From a checkpoint of a small transformer trained on Wikipedia.
Architecture: RMSNorm before each block, rotary positions, no biases in attention or MLP, tied embeddings.
Each number is 500 + 50 x the weight over its row's rms, rounded and kept within 0 to 999. Layers, rows and columns count from 0. Numbers have three digits each. The size before them is the row's rms in percent of the matrix's.

# layer 3 attention query, 320x320, rms 0.0582, rows 0-102, columns 160-199
083:496485415490564590487472377544427551430491504478514467424506586533465561432488541459500450532532509496450518401541573458
073:463471526449474457541531594519612458425497660468581445489433478493480465569579582496566451448520553499466481442430496565
082:545567598429498538457450478521455440516461446468473433519616601468514522508568487515622489575483449547443521452504481460
086:489532476538571404439551462465512491576531465525442487406510546502448567535438530515484562524486467524506500535543492532
072:493539557489511526529486565513521528522525465521511426481517447529510551490473439532482538477428484495498511524535533489
089:557420521453437488441433557468438468493508429401462565428605484549526595536594481454468492510510543585467507467522430449
091:454507526492482439447556575461460477555577546477446448528476480532459366468413498454517520549424490522443661434513484478
096:588516530487420594455472516536537438480455488577482553485510458501537531474569488470508517416422509516503467439469447457
086:550558511417448453489519587441423426582606561539483424508548546497460457481472509435548536496592509514527530539404453576
092:435609439459574510432494451473451542536482534526498525478441559527421519495475527459494447619496460497524540563491500409
085:550507447494509548476472573485453596438526500502590537532612498536466602461505489542457532534539565560499616537366485480
100:490507530448629458566449499512615440526459412585419559487485469548592489511473538529596464487482482490503485404550576480
098:462575461455491541528473508541568490464565505478560549502490493474532518432466592519400516600447501442385413500527456533
084:477628524489474473472503469508522488531534542458480551526449571499455462545465454496436549612567511418504574615444437478
092:525519489533510471509409455561505534514562504532552507542514514501519416349525458474531525537558560522529504479468456485
107:528512592481524503532518470527446464526436462415480509509583438488429524499506524613522407494591490607516499513504510508
103:520504463579423479473484559475501574476516585510435478507558463404503496559515445547492533471401427442555404510547470536
098:468543505513426445458424558498474532478481458512447529494498567505471609470487505507501532490510578472509551539487446482
099:538526432575423513511468551523418523481533454582516547484499496470524516464505498486502403573549481560545496454438519613
099:474518509469522440420514532512452471558495518516451583615478533485527452492486448484532529528500555371494510481508635641
102:532376514538451544524451532526569463477530533471475498575445581459515457410498446430593525471441483466526541445447562540
105:530484501405548560476442520470584486446575471590450444449503497489461553544452487490493449597506506610547471387460561499
101:453507488537451511562453488462464540545500515389484479426494481498511532518570487497485499518494500527488606552491555501
099:468531511420451477476511455461383456432458519529406517608519430510539509469474485493503481532450481431496443456515570541
097:433439609595452472460526530553511495434555542386431518449537491514516436486500471444452569544542438505484517589515416446
101:463522573611474413529474473473477480499625470549549477439461574435456480470370602464402480507549490534462428467523455519
098:486407478406552526464468482526522476491383506597533453559549542518513514489522457479508548504466476503487487485584546546
104:535484562490524545565555437491527548450434493439509491556435491493519502497466517563572456528526482491425448483492514426
102:487456516432571425493589546587552465513580432484437521499457436540512534481586459607457430483409379670451398482491484469
103:478443454454486537537537507488394543449552521524494472504567460556483488550548361517526533497520487507564495494526525574
100:487539439528483536492495412524441563551466521406481438560634502565463550485458423439540583512485579479522529677420428556
098:567440464506426472464519605587470439530457530460535487556603481442424500574523518520535507497487559406496395524471375518
086:490499477526560486463563452394518450546477454486587545461521507556460562548445494514537464493513524526435425560502584539
081:497538472470481519598439546530588527486548495530401462502508453412545452449492465480470456520476520467637481463483442500
082:425451490493556510464572405507550488491614484463495508455530507582409500538455581553531495510445470578437418483478451521
079:430489516506488446458564435482494518534457564539416460532457432494556404512489559559550529524533454488536536465607508528
082:537502500521508533484437486627515505459457522529454528505427595511515580489462555477513513491552448537460462467575506553
082:401477462523575549535522403444527535518589531578508478480672525555487558545515508594564515443480541542515490543445498514
078:420438483529506473501541511470519486536512552476473454498436418579574452500612461492528512510415487524475400474564523422
082:527466406431546494525551454462472481491470470548476553487504459523565525436576463564445497461481584600538551478548525566
094:446398531547483505488575450476508344535527604494384605553449534537547456467434562386544426589495584431365557506458546499
085:419614596490520445503535579527509447566513382526483491572377450470519397490574483430501468515427448493462428421547570398
088:554480425516498598473518485504495493542514502423475542588560549501406452513479555538495515493560533531469569545494448508
087:500478536521483515530457425433512440508464453454461476535473503531563359448536494458521508489488480543574501500564575540
079:520431523476450570556536491556565560429611421515503508463527412469492552482472435519443482581477544547472495472510579547
099:382447484471503444567472462397523524479550477545478459462525489530558448471350548520475436452431402528520529475530627510
099:436538515491564447474397490511564464475428542458558502631594458486552459503449506555453496469507555558519555516433497516
089:525557487491515543439394436494416552463530510502530489525409526466439576514467570469447501604488521492494546531492435512
104:482496578481447537474436405540501478502404404413628414548483508587504532432563461498534426445498550495592529573476523528
096:617612568519514506511484458442515500540519461537518574510541569451461423471476510403543471491503486459598568557535538576
103:494515509506490477400453464417521477533439526514555535485599468498512463533429512517490476494473543523451460476537608569
103:511513450447509469480585530484535454476506443445494486442528430430469517461491527563475534487525498483472475516581597464
097:449491550569544541534609462501470453549470473497489488578453453500577397525561425430542533572444486493506523545548613530
098:466447447471467542471580602449525407476483484507502491420528414518592507537537465453506416485430494513475385422535522399
095:548645523510497528490494534419443450435427474499496537513570451530571511527454497509458518484406613566473526493492516488
099:507458544462454550595501449449460486572539574470553488434510596488524471477515536415465514537632503523476559551513448516
101:586499528507466485447539503535663519529606499499524476478424486440438557497479549483546407496402438503506513502424527538
096:512486544490547530451594519457501493515456491517422549498521485533559477538519537486515526364504452512464479384514592537
104:475481556498455493492408516457511484480579469467478505575463529466490472489447606541487501566494522541501565529483439556
102:457475464521540519459480485427589477458523509462506433531553462440496571591558425553504505602443554614461507464495444560
104:483547416514501442604585467629485524529554469521419515460472532557542457524508559531530433463507507487536384478512577490
103:545516495420472417492509541529496452498543447516518456496525520487444527575434509511545508396501441502538540544504435500
096:531432564424466541505487408487509583575478461561453523440543484536454535517490528553405522452489528469552565491534552609
104:585515554538574530580455531531446533549543495511525497389611521448350474503449573549439561522431440478536420532462426463
100:453507475521601544481558514557408437548501447444517591512507557592641478506458554443463427525486513451600519556523545556
080:437533478538635537534585471599512482532471432504524509456555512586501395483451575591469575556510476442570543538493588435
082:510494495528546598538511505585510422505370448500445549479562500523430556493534542487492419576522472598538503553509530570
079:497492562494504528559521493424524504475583504562540581514591454468495504494585439444530523503597489555442531470531400503
081:530448470471540536541512477594522510533417458537506478609512548555537565505566534507421364516482492561560504516429395578
092:452501495438563470429539621517457536494495439460357389498392539503468482464582486501456427470485517491580448464527540436
079:394586548553531455540520572512557474539554480462480392486453418460476470427540493537535464490492528433514562490551473548
078:503439473453496491541570465403507487430550527409474372431519487498576480472517421559567534462417462509415524474463488436
097:432536559552570559407560528516553524483472391457475471514550502513491528492477483500457423484462465474484553445552506524
093:422494542507536498491409488524586492482516419486592603602481520438547442508474466512508437439456552466475486558474553462
094:485433540525472498540534463427432521458510490448447507558515560424476467563469531483422512514553527455435542463493565558
092:522384531514500563421445547529484499417422541468541601615505492467497548591526504557482524517556588472511522526491463525
099:529504556449449459487464480408464512423572525583433484496500484438476458605419497572465443432477544503465542527565531500
104:558460449499518473537452489534513493538464489525584541570572552509537523519508416434447516593506467517569524489517460443
107:511512501457542510525461501408503613561540434522459431443474464525449585465482495500459447538526577594492533442451529451
084:533472534385610483474554606464520516539595521470489436449503486429511412535539515533502467406501430525517528486596592464
095:479528480507491569506578500470585450501506501549457551487547518532612538555625473426575510423563377518446523513542627454
097:552568508530338393487485521485396512445508529561553492440365424513438397442572561501564538561498377501477491466485524536
101:506492477567447467528477469505444540426455565439463456528494555534399415404504519449533478413500523524572550470530466467
105:441480469361523537546554512424602377450517592518488531474473474538422602492569468512449468504502534491506479504460605521
103:524532492537558473404513493476611555496493571512475485482604494401540485582574459504534539488463555438534463515467521489
097:507541468450520474521489535534555545455458446424533512460567519510479425436529531570522500516438534497582499476563544514
101:449527486463549535562432541494513513440376458477483507469528556562517520581466544541487474417462446485458381548451565486
094:437537493480500552453484493474479545482580511418586551510536468473536462559461465498468542485448513469448574568494529448
102:488474532433562570512548502536480516422479379589553558543523521489556480506439439504477431510512478492539405509464610514
099:503519502512412449541493445452536531531499492462476576531554537539488455542455503500532530543474494493593503521502480486
101:501460458482475554476468508496597500559422540553533558445555490561502509422505532510411466563565577531543519521494502542
098:447534495533484501427521489398517487435504540513488543538490492547497431497479502541439467489529471465519594485550529570
096:524442583432436610423465409486541498527420570547502477552543507503520487531553461451572499550513453500506510549509377512
103:443520480488567572399488446445520479535397588506421453489498467551540512516569584489476590493459421441517501490460519433
103:560508472523467517450521541583469420473474549474585422428398523456495486507500448461609485423505469447543515484408492405
107:526421516552434454468528475438460537469420517470483476497507449507627484531474522492574470587511484419525505538524536467
077:478564482457445495562489473415470442503470465550618441501479515495604502530477403539500564505508528483502482455441481402
090:506540562541414443569472464497554524511560424511519405509538479429397552479503485556443534446513494509414515527468549433
079:388492490618554542511557514414464476545484385432537500539471552540554480450501528492452496447498503453568509593539589445
080:472400423457519556473437598497534506493538492468447504517592573557556459439542476424496464522588513568521435462426427510
089:398544532537553542505522485376437483464466528461444560529454602457579541480513542412462485460516468478574555471607577505
101:514522463494512511596412565535538401564460465448462441439503469442464522507572514565533417452562592484538486549467466570
092:541505480452550558489506586493503512395475532539490399527463508461569564511564517500543498414522516454479441446472439494
# layer 3 attention key, 320x320, rms 0.0571, rows 0-102, columns 160-199
088:451466561509420442510502556450529455549589510601429466441447553479502504594476508506470463387533476495518541526515533479
080:514470492532544497413483502457482553521482468466534493479497507542526395428487435514471485503458467520474534628466489397
085:551544508527436459546447563485520511493450450529532472565555500562413490518492522416566522504486471477549583467528530430
082:517552542517592530607491423504458470450634488516486591519592529343502554425496535459557553526514560548548516560457448497
079:523422454489435495528577477531421469464373453474467434521515434529596448555526508498518526483431581397514484525499469435
089:516582493539496585523494585658497511526518562493520483591445575464455559569411494483531463511525461413499457545484543558
090:511397523387517485449459423465521413494421496508531519421458530549489500542507490533528454557565551509467451507453491450
102:542589435466493512495608522472435558495495441592571411596504595442356482445408536475525494541573468466586536547499414540
106:483467518462518506452470535526509479430559448482474373489558461448474588441552442529520439537542469457497484577549524470
099:501494491511508393528512476486523508490524463556538423430533456545555558530568527489380595453486534555464530497533500464
096:518586485495579513537465403492498438498570501438450543508500573457396434398474524458567539484460500495536541542500538554
090:548517577469526473459474571531555401509535534450475452467481519458519430547473460478515507530497549429564487482489486419
072:455512474530494472477499579539539459474574493504491468531461436519424470459588521521483649396457525544480522452501451434
076:463506546503534410476511588521541501530458517491475504556469343559489514513444423520514520447523483441451488436503520436
079:553501469574514474556477465415509484461513512591487525411579535482557535447481541444484410531623493613534452457360424507
086:486504495514528479545515407411549477523524576579597459439548474449490443502484501432544540491533481502522410567484538516
088:496563372486494488483512563556563521594484484503439442491494449566508415511526513520585602463390446513498511561568452451
095:487497511460483570559514591591466481491505507477420512463445474424537551402482470522473513485557561418359493472503452512
097:442425452437535568583506464472500507481496501503536450431423473547438559459495515529491516490478463612584621579506513543
111:535512523546475495494477459425454412471479549522532399559456540626424477474524467510550540490576478491509556506428345476
110:545545506411550485351463532404554507547476546528530454476487496447493588572445538472487470498458502476516487481419536562
104:488471487538560510375532563519569483549539469487564446420583474499472417401474486516526467507459429491528550462468548516
104:513483398457463566462495454464426511457419455574502397486488490474485587565457515507521521449498487500523440535500472447
102:468370539466525466551474482460556565490512478548511508484543509515544581530390539385503523443552463512485548605470471465
097:564462411474494516531569510489545469441538512488570479512510486603494403412502544534515416619499510520528446478467468459
104:523468450467531448454496495468458561514483579488524566504459539496505489401462543529487516556516509484530569514557489482
098:405594539496439475476523433563627398479402466530483491444524511497528576543543498504480504383609433510455422532514579481
108:539472440558524536506563544473515554509550605456504538482514587600479479463432479422532496465502535492499482525454490576
110:550491571496453517448516410538457453470537495461530499411521444499484421538521478520536540490473537370500548545570544439
099:501502522514574480462471419483497462518539443512489428498449519526528441418530601498462411455450546530563584548479524502
105:554469494521478485486515493490472518500630517481541466470493401349492452500539526558451484417427452428602441507481504508
099:428522507528535609461524445464506411436553558500467515531541401516510432499543525532593560486492515554472430487535550498
083:460500459585508482523445545552498419454560478483457550564525526508438414426451474440516514545500548507599477542400507538
083:496426476429462476493562425509450527530353554568533534493528512545536507534578505507432523515525502473483510555496555566
083:526502454593568538520477552459432418397504518505595482519553525501418471427504444504532548507483483493547564525509486493
085:583465549420447438471576426448509571486449474567496556453496510547515467547454468543513555427493515533493467507465434485
077:508520408510485483495459529442589586503611514512534529470468433525497571506541454450457584540498576451526439465423494511
085:535469474536518485521513438538536522407603524481506514546494510435492480439551518408520476512532439473589536457557475506
077:467564563533541451447540450575537463397456525540451481567476484520466538533579395485446524545589469526518540510545470435
092:578507573577604511540603492565546489549565468457538455537522470532490470481493499434536525470441477497481520449492424436
100:553514563490556500488547564495476474534612449478512369539469508507450501405489492481541455471513435508549485590508380482
075:500569467495527492462519576522490470443495449525534457473453401570481466536454489596431479631426524534410524538543511420
069:514506482464501577497528481511358437502545638525499465466511561450457495573440570498532454576545459458503562499519523489
085:554504443459542502507498499457428477467523591584484544439447549500537464509474491571610395532516369561481529457522606584
115:543513499332539571484492473515461515578606485442548459510585553392517503516491455575536559482458433496502482481534514533
084:474543448423538473524377482597491462565561482506419523508500538452476468526531495522447612449471457526525487478522544565
106:484423534559543418487526530558444443538473439395413497525581375498570539464495494480433605517443483499449491470559535479
085:458601482484534356480546548569588508507524440532498470495495361602496513510522468506438639518483539601487462482574430532
111:502459548575489581508522543510516491475499546514490445430585531400494569468486502546446476511454534543587591427457454533
089:438482460486491478496443554503440481429366575482510501459487428453441454585572489513543410441538500485460476479488589530
096:452480517479484521539523461517383530480535532524564544608490541531512503501549596447570550551483492477430462429573547494
103:483503562459545485581469515527515525513509397418429468540460502502460544503444515515543572471477471438576482530465488532
101:516487532542529502603456610434467512463466588543517615444489520469512462485484505497581421454398473564489528491514507581
096:453513452532470532419429495530577508465565576453526517580481545637513432523502495470593530539496437470468342485500544481
107:548503530520484434492511435493523501483561511486444484557470453527530498480455517421499564526574484441544549519536446563
115:506521487446533567411475536423510503549532553499533394495475497559499626579613451504520541466537425464476426438579480543
110:527487565430578517479448536495460499484486456535566466635410510512563538535394455438588431493485474530618529478592489571
095:479503533464479423490595366539535517482477499551529516553473599597516526557552449528509504497526505493454378552538524524
111:543460436516540549467552447428572662482477480528504429497529527412543441576484494461474435462497439482537531534505432549
108:560477441433467391489602410563477549514472437517591430518532488561485473341468523472434557495453462480590527499473498436
104:449494502531521422538466480419481536463549492569534548451560513476472512491535549457510448505419526472497518442514581549
103:517541431561434465524572462565492470493454434480615458557467508470467434466476464588517448545509576569504521477522569418
111:469519438531488468451507491536567470475422469435441546469513425511458545531479548511431548479456495473474483449495518510
114:492450477497569467556485497496442519527489398568489536523548519421550438484487564503422591431508539489490587569499510559
085:598450432489496498501536441545589477583501479475565421478459456459548528510476549530546488452473437547459576455566523462
091:583386405476518491487515463484524392521494502543522466502487532553537508508455543475492499503476438586532596383495497467
088:491483489444552480458510498435442499542500558504559424467439548461480531424478488540582500475435489519463506531495450498
075:513460469431367419571522599577577449454528565429537548557490528512584565566492448534563604501514543504461464432518472502
078:493430574573490454546461530466427499447473457426600492505524513513423526509438480525537502467561545481434442427474468525
094:445463523488450521480462462504537517462411507490554460586509441598474489454529450391476463529529511508519521478465568595
074:487487473509506442426505582483435537541475500424504476570472436588580539565461502493411576494490470512545437504519514526
071:486517422531489490464564517521551463495424504474419525593540410545486537607481471523471525553498527478510529474505445530
087:538425462609495468499491492370473502537542539496524524400498551477431443425524522483421439510468544471521510541461455488
081:531539590579516544458490483516524557560499589412502496479517572480512493591475393492479535571501447436472518526449502472
086:463611466455403546509510463414550465409458486516509454519443431525489517542469376582514538526472484587513471522466526558
071:510569560515445492594559511455385478502524494463517550471497623388524544505483437570510489507557502500520467537529554551
089:526482441491498467466574477511496590444497446570469503520475565515452509527554429495535470476529515536498535441514497529
091:524434596500589512557468470540429492423477457543465488432494548445525445543499545423492540579502534515528500565458505537
088:474492532534552588474475498504516450478478495528505464426575516526457517451511514461438501503441519561544514554407550513
124:533514446463495472488413494554564558485501479475538509562536417541575451571524382475485529537528543383468564595542522486
083:484456442575386468534529436508528421505494558544544449413439536505425494440522611443488448544541451532495508491497434470
099:471548534494510492636483452503602527524516551527470503446477470493479450617561496423460508501495410479601480496419565499
080:515584519480501463488532494498486549526548548550492505549469431451416518610474538527532505548515507472447402502450522591
099:448565500567466438479490462545440493491516574560549508499557524500555487477577553472377551524432503503573477501495446456
104:558524538441544558442534556416451573581477428511483466527476571589441456516371453487520505490475535394477569524509482523
102:464498467494534388473493444532557472503411469426464561538450479604483427519533549477491419551474468464592485466474494525
100:621412455396499488526438475533595524560524606532522528513501464467449507624502530466495459474441520584447542482463573531
100:442570492466516433597541498488528612540437508464506411516551531547510483499582461554434505552639435533584331475526471534
105:493523468514527505459494452538548487505538555441489482424558579609405555533465389454532539492471470550508495491466533518
102:502499570501546550568510554405455519608551469557463560433487524563552457532532441480551502572385478534554513534479441378
099:480480480494552512524474589584505541516517493459537528383497524470496479532471570403434479465509517507494518501422519564
104:497486531480621473450457504440567521424356602534441515441485413488504466467507437514502448523544475565614574549487487566
101:448462535564503494497465439365454498409484498446513519567429475401478531514404513584479470411521522499426472527564470481
108:488529519417532403491509547573417559527442538565534555491479476508513427530494505525509561468387506537457549591486500511
103:502551530454491528457457518451600450503479381489446508525503545517469479523531408434520508493608493492537542582500441533
111:508473629528565485479505451522430497432511500572499457447417420509452488583489591445586600520494424479452433572476512538
092:518433491425613515494551560572534479603401386394475552517421526521568502459418541480594581481458492483538590499488447517
086:458472518401592505463545495472507401545465509401453546499450537550543472439444476447565509525455492533559505436444444502
078:505389505473467535550484475545517570489390499472474544518519545484624486443536517472489511531565492499549460463521537498
085:548567512509439469487556561437460487467440591471632526562535546377588516541435556551501504568505575478400596500505450533
088:553455495453536487470539528556493453551508407521542561410466532478491564475535508483506485496585459461469468537445426556
102:465446463516503559446502478625534547513558524514528534455514485550445475453444518476422533479571425469498477485473510489
098:528493500483539354474521556498493412478459524558402503489470477519445527479545490442551483485493600545588438585511515562
# layer 3 attention value, 320x320, rms 0.0636, rows 0-63, columns 160-199
103:478588454544541532496456557516518546653517453597453446573487490486517537560584437548489504496488533458531443500472446604
101:437544538453435510526499505498530468546454503542521573472544528532512476535470522575528444408536527477487493550531514475
103:409453471462446487469527420469528481482496462419550422471586450510564534488508402478462448471542478570507524418540452507
105:541569492556538478423434486571537477553599529477436552452582480510524482534514573489515583433410477512447415458440488464
097:488590439447592456475524496508467513562486543438436445487477438546460443425480536524453507542390497441563594502595495438
107:523565547532511468489480572481503530509449450510558535552492426444555568470526520564390520464500569477457547584485497521
098:607498507426460447547558475436549431538496601444371528469443520518505560516480489480604572534527535524545431527551411381
103:528414512488561522624537483488476457502521481507522502449495454523458551499433505508498451587460479484417522394545409468
108:434520459483505478485521397478491430602525515536553497537489468478543536511518553601469528600512572499508415497429526385
102:455503467520436491602584379514447384467451482520541547503515527501489459574426503553504551569495479472539511450471564496
104:519455505490526540419396518579544477440566523510476570492479480613434574415491539500605499507575466488441521453462519465
101:547489464505496492637466428503542580582403456494492535580473599528477573496441566496513507557438458495483481462486490579
100:487554518520590563499593507511434538510559554512474581479458494444414491456476480438450460596449489519475518436563513527
105:476512509529541519517555550465480450467479556521455518527446558504519568598530557560429533556490492482451462509475520511
101:544411537492546528453544501534539469481524432478474477428506552543657461548517445542504422468547566520529518484419449501
109:567492449441546530501485489468517587528540543500386489441519460424519538456564504526470522536481515539461508510489445428
103:486449519470539580496491572517419436452443530501582570512423445416435525535431557560530532576522536468395540519472573421
104:452668473578508504492510528476482430444400419465476473544513551498560532496599506455505568484457393474546525443482562469
101:465472559560463455519463465518553535435496534449487663420488496528464402513525497560492461550472543498460524554458476535
103:509427481552418506508486528513443527500486450365532531534487445440521493421577490502472490486486511480543466481530508562
111:520530442417576524481531566541403493475405485559500556474506566428502455522513455537534518500471555465505531459524401502
105:522510508528571538470513470544440461481519465552515490440508542473452522480484490525537503473469449461625528452521505566
097:471462462472476399502496550520456462546557549560572388419471536462444406576544543572443553554587518514468580551507513453
101:534441494428551494608486523490496467492567464612493451488503529492542453521452453463523521537373513490510440603566552457
106:525447489478596494444464616501517468514452524484496512487450453477485521536565506493599464463450530520528462534498481398
103:517485512375439488491409532636450534441404467391545610568524547549524490487535499452517513470526479582482495537531531496
104:446470533454440459511457548458547476515542474476526591457481513442531492540418512432489467420564497460477462535492519500
106:532544528464558592448490499543499498553479567552453466534560525449520550490439549535515464538491398433552431461542466501
103:474558450583470547521577538491494434446562611488426474450500453422574584473450533486518433497463488494548462431488547447
099:484538440516424503408489520516521527463548502536492571534459529450503435499505546526455509519469415494451481508544603495
103:517459490527515567490514528479493481490490505496495414576530480528583512624529536586539400577455514512491498467564476553
101:498336574543505586512511575535475417503470480528486527483565463486495521440499428476561514542496532485423478550477397480
107:499496479490507452493514478538547488539543448449626575499535377447516511502432477541466566581528496479543548440433483504
106:408409529505460569565534497572494552517504433449451556596517405535477453488501452478544515504492529463459517436500417497
102:450615516523432510461466435499465551512459557390486498568498479459570547454569527627514508428535443496595498482491494477
103:518498499517456447500517432414548524436521495394459459456561507557492421480530414503557523428507568515480446495453516494
103:495530551521450509502494449520584456439600528482463517486495504476504466458424551528490474458519550464535462497518501475
104:560525550483563457520496434439600532596468470578422466481607517488488492460482596437503503515464429557465514480578441463
097:485534510505489513639501509519434477399505437442517572552474493470550504379577493485548513508444457457462441526535462499
103:490511523432524445522502462496444553452446417498481441550512501508473527525487422440568516595445455570474451504497661395
102:592556452445553459479593509542520495560465460531428492508457525477631486492540451527466472555409482417527448502554465443
109:497479506553481460504381535587522483509499451477484505521461403485486530374568528502527499422515470491516529550421554476
105:540550502552542482432486538413558509427480454578545455566493448551479451488498574506501484574417429479568496588513412360
106:516572483493432530471485418432530394429521544515444480477547560400489500517485495510478573466565441558454568445460510482
106:583573501524582490398510565559498514521427487594504546418407546441539451519505553491517563540442431463486416435558572491
099:605488564537506546431468468517476502452525499590526493442522452539429502501491564458495552508440515463433406477558474480
109:546605509456631496474515486539494505544431523487425520417495521440626518512571562519361456437506466564547467444487560464
105:503515507498566516477550520503450520583505492544466502541542505508485563515583480563488569482451390577576477514549544471
102:397478547491477475641400476532461518472457441512482501467538579527471561453618505500504465580465466436458510553496534482
108:456467500488508475403526540488452466505391557487560493482497562520502522456449486464460494482578517483502524494470484563
101:553595563585447525514509567450506484507467445478516513420469560368468431522471517468563590528501516483493515598501468551
102:545547420606456465502516585527479476526540618544489462469461439521537563492573441518522506534492498459496524503515405454
099:507419502531559465485366516536523500424521509461538495555581432499485472457541493526355387506479550521453481507396520531
104:503437516521514501420552541489468550493451480529551517403500417481449497551513414428492562558490477433485584449525414540
092:532497455494507565483492580556540562557489481593494497521467404550458443461563472529383477514489568467499475526579534414
112:517540508578585524477484521484481613463514529532557497469559516371532549497536532519512457448532476616551482522495434565
097:551491517465500516491541475459450581518514482498526493521496517375557521479530535473561561546546388479613501550609473400
108:469494483370531500427421443592561536509442483554550537523496646517520468566325507503417452434560570490571519504462468475
105:459453458533434468494525448455509459493417473469546400505506534493632484620572329540505461480510493426476504431565404494
103:494521492495526455355588515418448480499543495545572427519505547418414408578500467456543464527517544522526509492576501435
107:512466549514474475528423510399473514496424563516530541501557411445431463521525451587527556462470522529469456493538507519
094:504502529587470416592477520424495501567444480505414527482560479524510493501525461559479453432505480542497551467481444440
101:485513592477502505527512499486605439437431450565490463454542448603453475460503475426491503529377479493445486538588486373
104:543448487514596590546537583526472470492561565459552474495464505465516480523469435507468481529544527489666545416490438496
# layer 3 attention output (transposed), 320x320, rms 0.14, rows 0-63, columns 160-199
098:526492412538555492540562605536521561560462558570525557457456421456471573466424506519396520523401612545488476543565425546
113:476610469538486476445556546544514459475607500455578449571471451539547583475448441496470541514559506516580523609436407522
100:427414495537422578514518496475471475507474481457518471438535490504488516470568380488482545416436567347505428423484454575
105:537515603520530506517572507419384496425420470474556485456481486487521461500466496489467499492479499544509445436524538502
094:545521495560427578328518474484484473514517462389462452484531434442503494552485416432440505548430517539477626464478474405
105:453524472428561424629501515457497462498490458450408513443434399481527503406612477518569484376512563567460541529536543534
105:480476480420446520547560563467414474537460496483435375557502471430518450488518510492590436491502456587447451485533510512
107:481469477451517545419510573542497485609442467472459486488547552510543556510494498509479513456543455492484470493492516534
104:554516542491472488534529487521554521473500529475508486508446511516530543479543536542468442493520567502460462553497551484
101:444581508507528402368566459485478591498445599584369489557493522491508432491411605436458496511510507515507502549482539425
101:557507508471421470509486474534471411519431529503521485616479429586484538445494542389601554597487479469487524463527523404
103:472486530491444461506444498455452456547501547503624578513530554555498492543520538487503448489508562519551491449455518545
100:542532543452381506494498414582549506474439462527528416467454512484510627441527537590458516533501549484511463504508461562
107:459543473541480577518548454390513527487516555437572492482596467519402549529483570458548504552521480495535526488502507514
100:603453497518540452536607505424459434448508497533401551564451521485539416478453455500413462483540440441460461550496461553
100:475503520438442473477468453473434495496472469562488558577502425449423503488524554554509494406477473535605518457494398505
100:548442454471452452512468555472478461473566465482538519550495510498498628538494554536457499426515466490407414486524434418
101:416494567544427509466450542487435492551537486504543548498495551472487463467484438471534501576483507529431511565573518501
096:494426464464529502473539498567549531493573512489490561517472410519572546554489496446513452589483468568530461570481527509
100:491459588465453489549490484571462432485558481546480487538477484457436511517388492455625546511570559502547525560466416549
106:444573489504514567533542565554517609505485549476490475532405555516416496486510468448541494432499537490453499532418431504
102:493347463416534570506529484509443603602451438554519452576417583475462380456427451517534514504477410561563537500455504479
102:502475485488439550493468457501571456415392509482504582436600455506521466512550476458591586375493499576502487525555488496
099:546574529484609550519485526485532523387508476469468512439416514459507545471578515482532472404517522449437487468501445521
101:444493536487484478508471473511521452549506467516475442597417492546498514433586479512460565550554482494519495476437500489
103:410335433561475532503557578486509424506445452548572496553408518531592511492555512526470530540412489598422454480447488522
097:507484552436380403453466509515570551532505495391500466451572523523446496522415515527493503475613575526451576528500480478
099:431502490531553508394406514607499450531456521484543548474459487560464487483498422507421450479486454437495480501459477455
104:475535488522455480453428491466524525539567539555500435489496517506521416370439578501478463603550486550480436464513503506
098:516578526493544445502465571374572464473568513471466476441579487512472485528469570429523592493540493475486459554477456548
106:596542509540532444516504425539450503502346466506498396490415474522480466534507526494426406538547531454486510482510510480
110:536541482538528539493521526489456567464563399492474513521539464473533588509491506368463523485541420548516573437542475473
104:413491432496485491550477515477587515503504496610437570460520530502538537512529443557462497560547471551407487545490607420
099:487484546491482538433519476553475519443452494416456465511540551536617507445542469431552445490576448563522614591480516487
101:475557524474504438432595478558529497469484457593425515549475486485557516497573521441562566485444440481542538474436541368
103:470534521491582476453479565493519422521497393442539497602449569400443551474412508513464488580468525461539595483468483493
100:451456471461473545479464551511547499548453497417524476566476495472544512519482528522465473514505607608510505450500517499
095:540438550454497444470405551498436622589487495429511527422502511443542519478403518395526499565544483417536550512483511456
097:451502565466546539509475454553491479571556528559545442473452493553448469568511586468523546473450506454438501508462534403
106:456608436485516471550495384446499547579533487483407509547514542522527503516538534417501405529413479443494540526536490429
102:543574418456499528424427519533549500497453431497401495539482570626486446476549463612535495525557540449392521520491466498
110:359518536475465439563529521572439447408530465524512493492466385531502432504479556542536472391416455558509597561534437467
108:454524578527512529423434516502515558453543456652435616536435487520500470492493454524451531565439470491440546512582530441
102:560552525504527430462467521575536510507481528589571450564528491367462631521436567658536466510489471520478521448470573514
107:452585541567472457511443577570477583579570495512518531514465606560504523518502444427479505534525481453531494549521511625
108:500494499508520332540487462504449535542512435582514415500462554557347529506494487409424544462459474440467480466474386525
108:561510432543541541412541444480490570589589487506396479545510447473560559473508528533425520527525473448449527503449382467
107:501437467408512531474539528607508460487510572480524519482576591554477471421492454545467465540486451472532478389531579535
102:507539527551558457484527419499456476559462502559529541457472525496488513526460530616455464448484530503474478503451482432
102:432541504513488466495454452491481550550477541494524525464425555470594504520508426487463421456469491475476484513494468521
098:520441433562641491569575516480506579466511485472442494505426485561515431542473486482532542422463531506526550516534518466
111:505460515447483503452585550478501484464513420509474514497430382569558441484543477525502503513470490558521501467587586487
099:515431513461477437569472500533484540503519472495508500518487485482619409442437531524484537501502616492452460441533510595
099:551428602516532486486555473464497581570447447483385528533497461509498588534546444561550415571489510434463391541450412610
093:564484444585606468560517597436483564451560508584406612482500405489600451529562456511500617474484531480504490553455533525
103:454458443479591462547456514443507484501514527525598521501564522499448400539462548553510475519580388548559477624512416562
098:538459413474523486427536613510541495496540441450532599431628584508527486504498481518466581526566466544520604425545319520
105:449573526579480397534553526574499440518424498521578416416494422478512521461589513479494536504554566559515495552445506449
104:461493481474527492489451489532420518438484475558430439523582630434412430546470467525430463507629515475394542420532357533
102:527437566581531508551491549405526561519499420437509443453557535529503465522543404530574417560534540484479537531534554606
107:507540502607421466475547488459421492493584618470494521571503554381578426488415546552530528547545524536518466551424466460
099:495568454527587530451515425466490495479512566532591541521427474469505483582493407463563506591484467444396418392557424480
094:475494361538425402547479470553444597545429542536431497508493538453512540498495517487498526606572456497505580428454552534
099:488455496455420547514553519538486393503415508562510477531484556496481592494538532515496475459491443465473482501528528548